From a checkpoint of a small transformer trained on Wikipedia.
Size: width 256, 4 heads of 64, vocabulary 8192.
Architecture: LayerNorm before each block, no biases in attention or MLP, some layers without attention, a smear gate.
Training: 828M tokens, 4235 steps.
Each number is 128 + 32 x the weight over its row's rms, rounded and kept within 0 to 255. Layers, rows and columns count from 0. Numbers have three digits each. The size before them is the row's rms in percent of the matrix's.

# layer 6 attention value, 256x256, rms 0.0744, rows 150-191, columns 128-255
095:105134118109104157159133126165140136129167111123137151133108138119143108136094127099082140233056198208189122141180071140094164120140139124178142136151139081106084160114151123141122092110127085171151109096139098083116089165168103114165156163136212140139089155110116137141151099197114126114157169135143155172138113156171176104145112167085168130153137108117140160135117162113102157153152
101:152170184135108138142131166125108152152127079141118102130184118096165080070103132147138084103158161126109148116143102119150104125158112133116090131133121132094151112125166134125106118145146164129152119125119135121159125157156142115134124129204206122107088161109147138091120134129201171165148110068092125099112133081142113109093162113102148085049123180139132115134130186090121148173146
102:172172170104136068126190178118100088106098145165171103179167107115115132076121096119145155101132132177113136119023160127142174156141157179104088141129105142076127122172156147078142121136153121167121129088114138095083136132137138117146108128063147117099135112163138075046108138114114130182113123145101109101191114170122055112115120136183138130110115147144113153127120056164112104097138
078:123150177131072138117083180116132145118168125136126083114136052207145112159067143134161124147166156130150151057169130130143145115123136134141117123137157129078134048117132129125083098128140123113031113070087182145147118143185161184078102150139142167089122097107145106077114097175193163125111135124037128129110153130102129098131213132119118061093097132119155110122168126119126150095086
087:139102131116079146123163106175152118084087073135143191216104086133089103139138122115143145223126113098083117099132154142044088146095174160141162108136123103174107089137153158163150078112135122147049144185111149080120178129149165123200133133146154148078127128134095130146140111152078141106124099170126134123173150142137124141089139146089130134162114148190139090201134094047082119138129
104:165130118153147119144112115117159175132141166168124072173125169191135127104174106160086103063149144095181137011156096106134082063155138112118093149118144182137151100165120112141114148107110141144128139052095135111098138116121097136077144102038043142169148126157149135078156104168209138147158106071122143104154104119110109101113082079133158117138166076091113133133121088181182199107176
082:107108155128100101173163133181156147132158096136091117172141136134137073129199122117141133186097164233121132132100103135126109123109129113144155141180108146151123118123141107153154071128122197103163155154088178141130098098167139135102127141131125150109089123133108135115117120125118157112156106164215107137195068122173137172120130111131069111104125123147133205187108113136143149106139
098:113146114123151078170143157051090063069114178131119127175151163142089132087101161074121140114122171097182112107066165097143108137114183123161083136178092108157110066148135112136076107097163162196086118143153124101128100111141137171147137110151174097124150146072102118083086118146170142172131145215104158115126076124127106085183102188153178099091141114109100171159122133102106088125131
091:148167144134103125079046140129167179077156144140128070117118138153142114101109169103103128119161179139110079103110155122095161138118090131183057136112129088103109107079095111099134098116101110145138181124152176118126165160113160154184100127195120087179117102128174104189100080128123125159131091126118111146075158134174193120144128169126187122137128130158121110102163129097111180170073
092:122122112137113097095163139125126116169114167181066145073087126171123116207126091121137122132104103158172129152101136094117103108126186153109146107138106141151163150131165038142098072139150182095130143160132093087137085190103149150112178154107111156122108148138104110152107133115152163115098111097153145100120175117117089149158131109143131147159148181131114090117117105128173119039091
076:123075085099093154184125105132124132149106118113136136135068153125125114170153131061113164169168089125137147127114177156091165150093111132165165126137138129111139097159133178121154108123130044112027089133096129114171166098160120136119161220139176137030136145151118142136073159169146105113100190130089129120130182156144159174089096120132132147184084102226140048156170142152094102101111
100:163132097164127131142154157089086186167111077104166094108153128134182147105147060165097129117102111097114080114172114143144147120141137142088153120128149114123140084169122112096130133118093169190150183106081175125127105134132162121184124189057082150127137160174139109108097096138128192121129180108096128102121069129114181125127138148110092128088125135143118120092125109096182160080099
090:123133134136129111175111095149134133122086139145083124109145105122145166083180137073141152137130115128085159110101212142081164102129150160169113124123104086119108071187187097117139100157111110097050175162127054147120152154102115153207144129162140172108096131145100093098153151148101126134108150180117129047189068130078078119157149113154140092185135114176120106129112083141135068107126
094:100147102149155080120130235165133128098167177198114110106163154143060127117111087158112140119115133117137088109099153101136142075145103172178096083144173109095109177120085147141109086122131159192150196097101202107093066133141136159100156124127119156145097143154137130128079100053155126188113160145168118071088133141169123113143137157170110125103127128089080140076107146149131106092127
079:148054090108087148121089151120122125138085080141128165105082126108146203129107132143162156173093157141086146210139111118163166152092102116136088086116102130131107109127135107094088075128109174060142127155121080127143124123137107132112099176177124173059086170143142159070129162094177145112116173145131153100129149151107137153138207129132162095146100076143111095142137137137099077029111
080:134073109088129138142088115139093128176154104130169146152100085151135154121101134147130173188131166186171145151140134136144138154066083125134089131125167145154143168108129173148118120093117103140096102116112135114148123085172099133116083170123118142108124160151149152191142111176167183109159160158066134157126119176105151102067088181068093129123101110145146095149148184098080122082143
084:128104116115079187174102150143158187126125145174092154157116144111118122161074105108123117130139075197159165151133126137098069126111121203128136125056115147134103159137121154123156147093156095077117162101141148118148099200089137157146179202132196074115160154124170127141156119206151164124117158093215123109141131161111125189143147160162128158156118115158144106116141109157139135127132
098:093148142115062144160119097104086098094116104179162132102114146078053122104097126100094148156126108156095159159120121150101104129134149149178118153092162136109096158142139187134161101108134118160155146150045168131140155109123146122136095146116091199136123109130080175173112114107166115172180124121120157153183177136107161143085166117104095170155103136151123089107143144100071155131159
104:147140122139129125151177100098104157139105113122130057167143133179182110160161143194146100114109169104149102133192096123093067183113133059087124164141156112135113035182191125143136135176111123102156112144175073097092118117157227110119117103141094136140088123082135130129109081142166163142175094143070135173154077136162127068120057110067156091087126161137121118140135170143142149101170
087:161122145155152116134135141086096154145102169165119099095127145092044157138068119191088131036125080100190094130141157074153135107133125096079032112073135160126153107114137122113089144102159154115122120109112097147154152188110093109139131168104113122159186133160124157125132138150185146154068187101116165125098108106094112108115181124152185103102148104107119130103120132163161126119102
089:120142127160114156171130082163165147096128105115157170143123124155188139145115121087184145130180151120124093136110171138106147107100106137201095142189144087097110119135189079162107123116055095148046155142179114162135096146132076144175123109185179123173176114122154124174128113120131175056121136123091131167086053177125137140128056153104099117139102165145171091184148149140104107086122
100:078177130159158155177141145085156208102113110081223084183080156159196169164147163103085137089101146126130137142096178127138150136135122090073127183169106170125102061086115148160150071113103146167100139109159157097133150127110121054111092147165129128157112140125135126125118126111099121185125141132113147124130137115136117117130148122098131113063128103163118162156134118078132171160106
097:135130156136075147167156113097142127065099156117148130108160179143122141120162144078133150138148114148143157075050189095137105101153139178099117164111092166140133092118165136136168078161160195144081112123171133127088148108132138106132132116157160107121144122116141122056078166132097097146135101105128133085151137149152097097168121116188134127130105131160117125144121069143152079159138
086:121169134131102091155143137073151104099112179208146122130141151077094131138065142119109093054129104087188121111139106105164113097171122160110117103135124114109109103147151197157176083088168150129129073072118215108122129049112086123082096159146167114096162143103104143122081172203166168193089130082112119150133149122108091121147107109156119153098117116192109154119140148139147090141094
101:159125145086151106060102056159104099124130133079096115119143116106134173107139108163204169154115102114108114156112132110107178126101151173182115098101108136135123157106106102089106149145116107044160142155134094153147172163131090152216159125141114114104133090224115120180158137076084145071123140103199113140155138144088133147052084106123104105135145151174121100121127124148121136163134
087:131116075139176127154103116149084150129115123091136106066105193115071152122150132175100132107109110051129034180137159117159139158136141088094099142161102200176135162160173079093049103160146177127172115147128073164122097174031110114179129094078105155136192130055109156173119180138151156114123133096159127136141162104130145161095103103173124140153132104092101128155107168113169107142182
093:102111122139151112108038132118173093111114130163127165138139150095057110064118153197109110092120098175138144109098130110186160123136063035198048158124164156092077091143154067167111151135156072082094150127137128082141103194110111106084076131114144140083194136158105122170124167182152142125127168157134141153170145115086086147110107147156139156142136102123140154114155157139133120115104
083:138188170107121075088129128106102083096132122088140134064192113105125103018103136108156110088172105105106133149148149132077133108153135190109081105098151105066152152140148121138074163125166099127121156134112105186108131086189141123112092110151139107173145086184135135119111103098103091156116093083108068120157145108127117104107147141141126154077185131106153138077120195143153214161140
090:132133117175065155123170131185214129096111088140143124162128128144086154178136161165167135066120137121137140133163176113163128147110056107104175136147108147147166094112181174164142124138119091114118122107123147153073124098143129162134114105143159120136138118090185149137134139169105181107089113089135113149112099155158142154070090116181105136126075047080147163201102101164099101127096
102:140141157101154147151125088121166154098176092070151122133129140101130143102140148087066134149145129075119109097090118117135139167122155161111130150135082200090175150076176106136151156145133101105184121149092132143141136180091109110151155152118213086104168141079145116117096150117089079112113141097122099126099168102137154205098143170140136139165116124110154104128132147103125151161063
105:077153145173099198095189053117135102095116125154090159146083110153150136134129134132074136130121187164135138156098109128126111151146136109162061072064084109162091127066116110096070162130178161134056159074122102082131187194143144167168171147097057169080110157125155099139093089158093179079151088138117220119135133137180141114188166080097193137147096148091117085151143098141111111120121
092:053178136112122102125118169148135153175123106150206069184125151141128171116119159184131122107133194117163154065134102112158117172112133178104152131145138152107123086187139140089157140123101083119098090026158110133126102033142141157193115082120129153122116143093200111121156120127162147112150130059068122106129121146092136129104072152105110146081111087116149113122142188103081143083121
095:170068113155143126126107137066123128123119150194080148086146122085081122151114135089149114111116077122124129126156112112136146155124142135140127071086083087115126158127096048113116182148124166077184164113100119139137128151110129162156191174093107131115126146146125139121127109110109087088092150128149175102143079110138151176177161159155162107163139041079128132134078119163116105123144
077:131086105114101124146143137156128131221133104119126171130122109144133091138151120116130138179149123153107151123181093162127089124136114195082149092067152109172127145070127139092116199101188140132100161096085114122135178145119111140136130163097096134107136154138153128184136108193131148076132083118076158113206178141095142141154136125068137154130118136112127102151106094137119179112137
090:134095076133122062132134116148155147187078173208137120137099146052152126185154092123146115077119157190134154144149059109128062114143074100147151103159168156137135118143065165108154136133156100086129098099134144107138103151169120116110156136123108102102087141134107170205157076114174165117142107171183111114095122142124135178121114156120125124094127134120151129102121076185146104070125
095:144173123083080166093145120161112124142110112175059145134148163140151102114096107208130130154126152192116135081146123126108129138148138140114137103100098169136081093153118130075161110122163175122148133146181095095075138139124189181180122118060066099173056154096096092077122123167112166128172073123238172137160135124134125133131116169156177201132146139129081127137118115071096116125102
073:060147161142169122146109121097090132100150166062082096118189140147145169094119085157168144073124099064130154129101149121191095142144145168154144149150058122129158123052160097127068163117133138115052117157145138137173128098153114086135142170136118098157140075142093141124117149072129101134142099107168172132164114126117115199125128123146126128054110174136107102104124184154126167122154
085:130161124144158080166180095182150078096130110087093148140104196115169138142100124149102166186099070133135133153076148124070149133109136128135111114098170077156095115183132147142123109148160137087129186162141147148113043158112150168134180154160164117136116152089097122172068106128116156072125123150137181112125134132155098149149117144099078103144140099115093173158113158115148148107112
093:179162127141156114164136143110147129128119135118122138172125177106143161150136127073095147118118156180108132090117119166144178100118133047132148138130133154111132125169134162139228154126119067164177114164093173054119153141083109100134131147083156144097113166161136102116124099131152130122143149142079153124092070134179133110085125116154071138144091066122165162131127108139113178121069
098:161142164147122150107116101106145182107121076103190148174118111116162130156076180134143114167156106132079139173105109137093183142116083089217064148078127101118111084152134135143155155167109095043160116216194059122114132164122164127123131163203170109140151120133122154128176159115108145104120146128106169138096118126134082142094134147081149065125154142181159073132145163143124151146109
083:100107115174129125165146117108129149123096193154114138096133158078138149146127144130129126074120133177127178150174166097124125106168082081092071100102164143080110121088133134124188158151122149088127102085124142155138092135067114107065087149099121111111050160119104151136108161202161104113107176128099172077096147123124095112186155108154129147072092077095125128110133107154161047085100
091:112145132150110098120122130128130093150116166178109117060115189139138160138082138132144132101103110150133139152121137110172156135131103173087107132114130140154143117175130074142116100151173190108147091104170104167086076133156136181123154116118118164117108179141171116051149166149160199083114115084131034114142111129106053184090057105170095147120150080133076163144074111173128058047135
# layer 6 attention output (transposed), 256x256, rms 0.0809, rows 150-191, columns 128-255
093:147176105091102128111079113117082139107148096120130147132097090149163120124130154113153095158138108123146104132168078082136158133140157122165115133098121110144125117090085098145123157092094143081122144088112125104141071119140121163116080124141089119124134118158118128103115167100141106126143145166105132139154121150114082097097146113106111130116125057154131152125166133149152129099143
097:109144116177091132176100134100123145136113104144068152084087146115085138123180125119132094132152117165143115132219152121193127155176113080122167091107139137152127153126178122144107148101138143117090160093174119152105091207139163163139158173098087055149097212109113129104112102071080112086096118137106126121127085106146069099114146128119082128105157134103156072174103115125154125056146
099:158111129107071138150117168156153152052120175123059165089135091137104124192116111142186184173122171100159044164109133132100140032187075061167122108149113120089124135120123154097117056116168118117141104119102128151070115141140131188132138113134108175107126116134087148164166156124108163180154157137188158192110130169107149173102141125133142156153097124156123107144158155173132091130091
059:083071125175085145162077160164140100169121158164080132113083186150078111143099113156190178145127137084168093172139087157121153116137141155044101135140135141110167160132170162089093051135155129142128120242141180151131118115162154181153110141134081145115144136184117165144111053093091121158098170142159145105113111139104127152176180112086173172119154156074167091119126082154141127047118
075:138156145186104159077096137112126047119142159178103144168125160126069120137113153139109150073133093122167108116136135097124152141099126133135109113095115162127076164126095133167195162134158156076135120137107161171125153131112121094112084133105110156083140103138107130160114176129118137128081113065103159110113126127129162149090131118155128126107031122171130161167133142143124088132103
094:152124037096183087121151145102123182088151144106090146109191126098174148110155103090122190138170114149097115121157099179143118077179125143113133155177159142099161114178140100071094094135147072103162149153132105137060084163108147139127119121125139138115152136098164056104094131117082145150074169146131128157103157117144149183120168130114136125162143101149133073074118122164150111130140
064:081135156153190119084115165105102123107139123162116123098128116103118175112139118133169126153160096144131115146190098091160186178039099131162117104091082178119128155104075119136153167136164116042153096150138119145152111097128105142090187129142110119110136073121138109083090116086111147090053153121128161147107180113145109090134134146153095155130125039162125179192050132128118159094092
097:103086139107058160095115099197103140163139120134081142178150110097089061094099161130151125195114137061121081107154100063089148183056164111183170111086113099156140098056151122133091131101102135162120138127129144143127126163154124157148150125086122132114114092077096168208187168164127141183198104152097175205123105108153139118058128098164118104152173160125178133119165133092075147174130
075:171068079153090065125127086128132182131101135153076108103105140119141107131129160108103090191112108114104139146124109094070138093123128045128147166144152123124127088176102167131084079159114139144113150148125138106100119112134208128205123105086058172080120079177146109148157086125123102146124135167151158107132091101186160164200124157080126098177147079096085148113119109180124133106143
087:113143183118129129155132140142131164089177157096137040138178137149123112162060118131105134090162139138148120103111124134144183152134065119112140151112103143139148073121185163161191129148144125130074158128178108086149168094183135150122160129074162093163124097124120085120080081106131165133131114117171109113111146123144107137080128155112137137073102158068227137132150130105102138214111
062:151146144128123176112177130141159119130153184154157102159193111124090133105101122067145131096208077105107126127118128079126149100103158172098111103122128132102090143138113122144147218104143089137124077116096092121205106142143126125109136144107170117062144114142122078133124124156137125103177081152145117080153131099073140156119141150165087117092107117074146109072122137155138131140085
095:191172095202109131118178136130194175141119148085126144117156132147103192130102114080181126122146118151099126157137076160102141120119090122089131117150150133080156135143152120163082176143130095120150099156128114177146103168156148184103123127120175137147097135104092100113093055048134121201122119094151174097113121137095128146093127143135123165062099131132127115068100103157073164084116
077:129178202170147148166094121140139082124121132122109130147132124105143158107145117129106141148129144105133146158085139106110163119093142113152128112127107141104066117105127124108126142097098165118149169116087137106140118097154061068104134088068134164157091123117093096147192140124163155116121121118125132161138183152161161101106177119093135123131109157120158122078084164128106095127146
096:120131097133118111113117096111174191122194181110134102053098096131141188146115184099123135149183125111148139161152072135105146120133121112169119183159089149099174106103152114165118117133091103144135115151124150144059108093139143149173113156117136146067154101206159153125135114080116078182100178150100138176126120096135085192133108082110147130122114136146075120125136129159175200152107
063:142213161149164174212149106101129115144112122129164143120151102128106140109109139126127104068132206107160091132136144098159147170116112099123097083102145161090146187116125131128177188138125121110140117120094127135148123135139076128130132123139163121156107161143120117151119124082118154090150122099144158167108157106085115122128145108120125139068117131123174137119106149098138125110102
064:146160150173146130104127100129147109131126133167128138079140121166069082110105135083150107052159077098131110086118121077145134122118148188113103090067174158098134134100099118147140203100137101120147114094130112183160128146120098140122087161119166129168147092132166123126141137095127118143112150113093111117101130126089107118122149184121120136125152129114157125077130123185147127145093
066:197190151142111140192134137075063163143103145098156094154139105137122127131112138100159092090188119164175141134123122065187144076118148170120148115122127138101086113143154142159194147079138100096122137052112112086146140156128131064087130148144148085079138109130206083128094125142111165120105147128143125142132117110146113184109167141139081110069144145140194114094183135117176128122077
094:121124165119132143088137147143141137113125126186108140126103147122123157115138155120104153125128031075119133120131102121145120174107117172145099150126173215138085098103089098095137118114167145128117163136097142173165158097082145104121113107124127128118120048114098154206137150100138094085153058086091097082185166162127134140189126178124055077162101108157094121061087121132071167125121
100:089128117187110107128131130124125152110107136133083072145187132086124096129119118145148133140099115134121138104123145130071129087163109123102135111143151137152159149215179105096082049176081148114120170124149190109058136135096167149119073164125093158170097110070135117106110076080131185147175118075144135104105113211133135100135175131131170151153172124118135141081149110146042128124167
079:157128088157135107137158142149154163118134097118154150115128118092157127113140164105165164141135133103102131094094123115116126142131112132072126139148163095135153088160200131090115091140111122134098130115142122129125144195132124149162110093091159099136158175106115119129154163123105163141165102142119106146136142108117090101133146160080135092135164121129156077101203089101171144157099
080:150148124168143083144156166168163130143144125183116144166176106120114126131135126104145123118155111085119178117082114126133112077119167152079092137080160111146072121111073159136082119089095117156102100148142084147112156135133127183169103137105125193086102056139157117118131150126145094202109141162154120050129091135106153162090146175170194092122137133124120153111171130137154124141149
099:135122129149158126074116082230116123172099145121062100172161138050088081105109100117141144165084123124133090157143131114103137174079120085164136122095086141184122186083112140136082201205079161067159116140108075154203153168089138147099145137120094131076135079113142110174145111106073182147140108116160133104120163099113067112122123135125150163124139070098194114098154135125116103174121
094:110062177131183115131079145131084129123147143174087131128145123090107113122109094172125133200138123117130104152117172064108134131149164114163134096073065165183114160098138128086195120144147194116128169150072093095074127139135088094186164133106098179106158102111142110173183140188109163064161098156137107155186203150124136122108139126119122149124108126107198125130143154105098082113138
071:110081120052112142115182164211108136177124105157145125144088111139133125124103112142135179158149048147119135096164113102140142153141107145120145127084135101163107142169229147144102116086119088152145134203160115137099145123129114165125152098112143094142145216087124156168140113163108133097183103141159140097178105150108095147140094157115124068158162174116144101129133145124087138146123
092:136200160134155140159149166114157125140130109114148141088111160131157153141130111108091125114106143120115150135045129105187120089141138125131106129193171096082076067142100107172128131106129147196145128083149088101111083095109077073121122097145119171139103168148119098094150154165154140110081147135137069125121096122096198132173130136130137123109133116101076128124093155121126117095105
068:178159100185165130077150123121197140103089129125153115149173130112106154133147140107092155089111120102112128117128118062130119187137134098100150105115139161145154140099154064087234176188095077155150187126091077127132162196074100125156133157106176105166125098085158080154129165115156159099143131114084112141111160131179125091078114094153156150090112113126086144103164167090086144140149
075:112091085126142127177170170184135118131078121092116133150091130048106092146143119130096138097120102110114134120126117146198146064170150157122132114120151115133156087178154126044102094083141101135156123149198160109165078118155139152153133111101159132101110147131129090166162213175166136130136139152139087087103111121117119088109169077082115065138170133169091107170113104130150182115154
066:115117102113085076130106144134130138108124098103142144118111176132109081166163092158162166189134118144077155126155133188104061090192123143130116159130168124124078084136116127131082070146130174179074127143116150135078150102184203164167156132151083157128120168176119151096155178149145131139115137136151120111142086167115108122147129167088076143143122115146082118127146109146162101101157
089:161130102132174122127105156116065133124104132184156148176089085121103160148106125182119148180119119108174114121110132042147093117099142114107075083124079098134128169148121102101132126173098096085154108174112155105064193158126084144182078097171103158129154103143170129138166133169108125142141162157119170095135139173126121122154168129134177144126109093190117192158149126104104110113117
098:177092069107101136182147153117136169109077129146072183163065172104131167151126127069137111127104119108131134127094086115138125124136153133137181128124118127140127136129138096048190088136121156099124143124121153088152102124143129161161180099107092112083126195151117155142133155139158107040164085118173132107164155134158153160097113102182125143106138076089095159189127112076102097052140
101:133143157121120112113121134088077100152110130123126163154087126150141134095095108161075145196104182097166096138119166127078137189114051138143139124144120143145116168073131160162083058120147102107145130128107106164151120181123124119184064089093100117096143078157101153211055155098081128132146123110146120178096116072087145132121152101128194074149116100155162113137063159091175130119130
077:123163135128135160113075123220163166163085156130126092160128124136125140134079135095137109152103107076170103083113087081129104118113119126126138120124102123125128154121123103113125118136120086079175136125155183191153170162115099133142100137156112144133103113106154138202161107156119132168165147095116141144135110174084158119131184134187186122141138143152155115020172131181063174126084
095:144145119079138130213155149106134176116107138084168132148083081114182156138149128114129107144112175129141127121100138136122107169043096122111133137177129096130166062125133098126166074107141116113095145136098182028120166105162070096098132070106149143164134154119131135142170128104147165129128128101115161156174147111192169094124180124097093119105143138160147135143154135060099141086153
060:138151159161097113145101148048091130111133124105111107138124166141122154110115112175159097086183118160172160099214167150134126132186134167146118108102157140121145159126115151141177156099162111094152120118117120118127170206135123118076107108130140101132178127147132124131083145102103117120107151121073144131100130130150153147106167181110066125115081111133165125113133120146166082124084
088:066167136119126080171116131119116098171125128091142098095137113136164152079141155096090129108187128141142184125039088116163140138057105165090074123128131107104181116181145110148119149093085117118160106130205153109135135124080098143103108062118181113089163152089169092077155076129169147145158165148095095093127093146128125091170185101103114081127147095143219158126119155083080191135068
087:180124128083083156111096126117141126074130139129120174108116141126206162151110174182085130137103223128158069144158134071082172111153064064154113109151105150123152101124165140138138097130168138141146071158111154133057119147092146048152100121164114076079101131122109156143044139147111122111148167106138141181057163118114095144119146068095139136139098069168155148068129164145130137143056
065:040099106175115082134157174167133189150151126113144124145122171069103116138133104140123159177086105112094133168138144151178102147178161156169155164145105105137107088094132140121046093110118166148115086118152086129112112100119127123162212138092125144124133103109103157113124153131164141146121157142190137116115084119095153155133078141119145097139137134086081140103167131124139148122130
070:106176171137130138128154111141118162093102113144104096193140107149115127115125141123127161131153129101199156131130109132064141098125097109113133129125095128091086113117164121107162148182089150083185140121102118120163109127117136190035078173161088090085166129099148164141047154123142175195146144129131134086164124121146093120052127060112140139111164088133146199154152163130123113141077
089:226147050093154105189168064179130147088110118089088190119125097150136170116158133071137134146148103095120089126143094133130160063119112139145090108190129136074156131110115089138074115076108095178142140161142100111163046149129157169133099046144151120122115171110107119139175095119081165179151141152198112073152171051121136140078152131145121160136111068135166141132113092153084129104132
092:136160167153159125213177094104094094120080103112095150152121131057119104135159125082135159116084137130126180131048200183163128064137127109113095125163121115114148111191133112112115137138084164142133130090157166072110106102128164144124118138126082101135106184114153116150108127154074186105124117129141085091142151113073110106162184101083138132106123091167143117159123158098161083068117
079:102120141066149106181133122174127138159136119150177151133095052144170136091122108133122135156132120120116155144104127110103156155133096187093179076125130122137134140163176144122070063112090093130144110177128150089165155103156053100178111079130178100153146201092155151129154066109122122128233090161129098079163180133133106082149150093115136092143171153106146122140093164104102143140136
086:103159177040196163110102177190125155105086116117141121152132062151149156143112082132127136145125136130187127107115127119139159109143112103127093118111070136122139089045132128100160190100111106102115151161144093128065151136153045153135157134124160081143131156149141154125121098128111142105134175119123108145162177169147116083121127133135118164087162145151167163112142134130105176143121
# layer 6 attention query, 256x256, rms 0.0904, rows 192-204, columns 128-255
095:102114109126171095153085127122146146139110122137118102111148123207145201136157118099051132121129099116126120091158123146186172159125108118096075139116133136146150119157106134066169106135168113107146113096157071102123137121103098052112112113118132168162124122135148152127145077158125169148115150171143175162191175075175129176166148153188091142098103112154136073156150152095149122167108
100:125143114087126139088187074146087163169103151160121156116181084127138126149113144144046142127132129100098054112131083125145111193102134203194126141142143124114169076135136126133104090130153103111105135094103099104189118166100149101184136090123120162189148111134143164166107105143078095135153161168162077086083152136112076062124189083109181148117159127113166134112097090168169136117099
098:106091131124118108148042089123154125133210065137133068087159157079144115181127076102162149168117125085143178135147146103170141121083136085146092122140076158094163168088158102094117098086201159139086124151184078096159127140149112164112114157114089071132100123105161156106146085152189132169108148176130092144107191108134127101143166106137163110177126109175141105142143196081104036146239
105:161135205109160140113092081109076140128166081197055156167126172121113156155139147131147149155093178105112140068122135138085165136139183124182119141159099153157071088183152092113135109100148133091133102171141125066131131136062089153147126051109142066125144073166114200167189091065160061129138145124111144156097097138164108125136177091178122150129160179142161126094125183105128160110138
104:163138180141092116199057124127148112170091125171111091079144112163137107075177066078043135096096073053117212178127138110155123136118131129138110163119116132186144127125137166148083142106126100128120104139144132078151113086187089136100141136124181174101102133121142111105110150134098138069134081152124130127144050111121143151209182193116080129129150050138101096160149100136152151111149
103:158142115175132070112158124167126105191184152151083159105120142145068196111148095186161102135146116082049178134148173123128160154099149137145133078140096152111103162114153121128110104157115147186091132127119154093124125110126106175124130102109135123100079161163112119128121112117084165163101133101112147062136167092139167105086160148131109149104102164113109126140131091127120126174126
107:147141150092136132065064084176099087173123139161091103157164140150129094090128143162141111163084167137076168112080181163120111156110155151136131125160175072114178141148101087100125116114083113118165078212113159125104093115148076121081061111138108129132141093175149115153136110134091115124134090070116149126124085159066135137099113135153160121093157135139173167165135108117131198116117
108:142163141157103128121178163141156147162125134105066147125092121051108106138149126118119195122128142170141123122154105151096136141073143146170180104122069080172098148040145156093164081157131179134118130156145195134148105152120167145116139134158104117111160118124068066131167107134119143112124120105074130171121117116165124159140071169160173123141083117101145091134088176123107112123166
103:088114157171139136202101188120119116113110128138074133160119128115178133089182070136096147092122094146172103133142128105147099104112129147154099150104089156194142086073165134135103105122099185114106066104138159097100134152144074114101143107143136147128095098077165173051068074140125143148122128098152083141129125146107095118163134139129119134105125176128130194149162203086107037197102
097:147117139120136162131141093123111075042146180099087120148092153078165114146089119061128140083132153190144124110123158116113149117101144215104138100160154137123124134172115150180083170065081155136122148128132200092140132090130090109145103112128090155120153132085116152184091162114158096136172088163112069105190167137154111072119145130140101101145165137121113098154168119102158134138121
108:122136140156093102184173127171113101134098133174138190138139176142119098124187165079099138120078147157130097103132114108146078072137135160108213129102127112091140146140108138066163125167238107123200115128106127151121143129119189119121142073137133062083096143132163130129119084165138130145085115168128079063118139126183104133126101070124113111110141114129134132159099125094131092144129
103:090087153138092081103110180116127118007142140140097170147170119112139165104173137124076119172151166093199132138111134123137114131124059162090089139155113128107074113144112066122109138132090114108129073199123143127135119165117165137124138086176133165129111107132111104141160079109082094105081126123097136164123129125193077180156125121129111143106125081115206139101129138104134066131123
100:095090154108138078145170051111120178145118131116108155124098151121135152109164152097099145167115134133165139155159093160072139092126131091110169148174145106124134140126154153102161128130137103132116126188114118095150151084148198167155157171123110148128129147175127110163043139145118165138091134109061137105103080104139161105138109103089174059150092122137119086114138193124165113115141
# layer 6 attention key, 256x256, rms 0.0885, rows 192-203, columns 128-255
096:135118141112127104086083149127178171114099085100122096065176098167129208150159127094081145149138091118145095060105105115144188132108092144112087089112140093131115109098120078065134095122175151107108130121125070053189123109096079094141125112155108164128132126150083157111151117152107164150109085132130176143210178122146137177146137118153144120101095087142108108129188166145119083163107
099:118128096101114114104155095154115149149101171159153130110176091136150127101146147146098164139146083098103084082096097150108109211106118181188158140136141165091149095172155167103102079144123081103141129101122127130164126151063158101154145107114123144244135121130175144138119108170069115138125191180172094102094105112124079077093153094126155167116165148073173141116102078188153147113088
104:097105163132136110089052083095134106189211129161119113127145148075181102149119102107158139202125135109078121124078129121123144164113160108115095116136099132118169157107141103135123159145183124122094130164141101147087106118159142131152095096104071097111083101123133132079139087150163113138173141195086159163136185092203139087111203149101157136138149137141152149142136146099153083142178
093:119125164162063183150087150095187129113155040161098150150153123159104143137146139100166197103086153133100139090062180107093162108115151090116143126136107170180068104160106112107161130131117110107073115068139133098107178124086090168118171099135134086114103142148135159147172123089150082101104103130097114116109102139176095118154097124120131174142166171093179144105113180101142103094141
107:177107150165116100191085116155154128181081101165116104101135120114163105066163102095057092112134096055101210158124080119133145177142115110171071141078134110189151116110134172123066100101111082147150121143118098079172116119141055123139134133113174177080137140103158118100087098117104128055135075152128128143143082139121112172206137146111117139124139090077138080091168152124154153139121
103:164116111170114111169185125140193134112194108127134123106121112135067183102152151160125110087114156094135183149124130123124162147079133117139114135158096168138114099120149152175143110140090121183049074130113161087175128116131066132151130149178135114053085137115090149125131091144075182177105135093101128088128157099163140136103146104096129101128061104133119113165149138112092091185157
097:137149169117114105129066155167133147128109140082135151131103133143086094135148106162135094136064144156101195086122229125096111146136153089149124152151137082127143140151071051066130071092078108115206131188133161184058158135093060130124103190231126132117119116177149103143128121146092107131094104085138135084151082166106108128136097124158116117107178137193154159140128094122137177115163
109:137188131124124135151178143099151124191158110141044180136124153066139085116154129134122202139146198204151124108116101178116112121116102160133142165166095065165103111040114189099166094176117127175137118187149189160121098134107151124114113137163101091151201116133101094102160113154092125126152096114070121168107106108188098147116097152157158133139105115140158104123068172111135104089150
105:100131184156156139114144159044100170135148133101040169144116122108166106081192081123135173198128083175116074125121114137088091079153136120111145130059104146198146103105187084117141139140131162114113097141147109081066095111157113134207154052152100150111084099156045176077068110141068157142137133123146109138181124145165107132148178139103119146090147183102107197177145185111148074157103
102:109122153138132170123135105133102106071162179112078159153092140066139073132070117109129131154122169158124154129103157128104143157135118206076133090102121133106104148162131134182099155114101162120142143132111165095107094091136121143152129081115084142139146132082113141167112154125128095115149144150116093106139182126155125099126148133140143152151198175097168096145162125099159144146103
110:140150124134109094169135165191091090144103142136167143122091177153110137134145142113125125117096163139144103103135114145157102091109127185108205135116151127083164179119128115156130103163214093140199110074144123108168154113136174104065138085067113092111066159125184163166109066164155118162089141140111071093117112122129122130149099079111117152118174154102128104122135104127110101142121
105:099088156164122122094121167143116045084145145141128113142141119128145191104141121105112119144192117135132136146134111132149151125086082191074111128166114129129092119167167084086082140140081076104129105162144092172157124124116155148121137107141156162141137142128086133162145101105117106105074107086097134140150106100164059169105081146123085139090150084124170111124101124107074095150131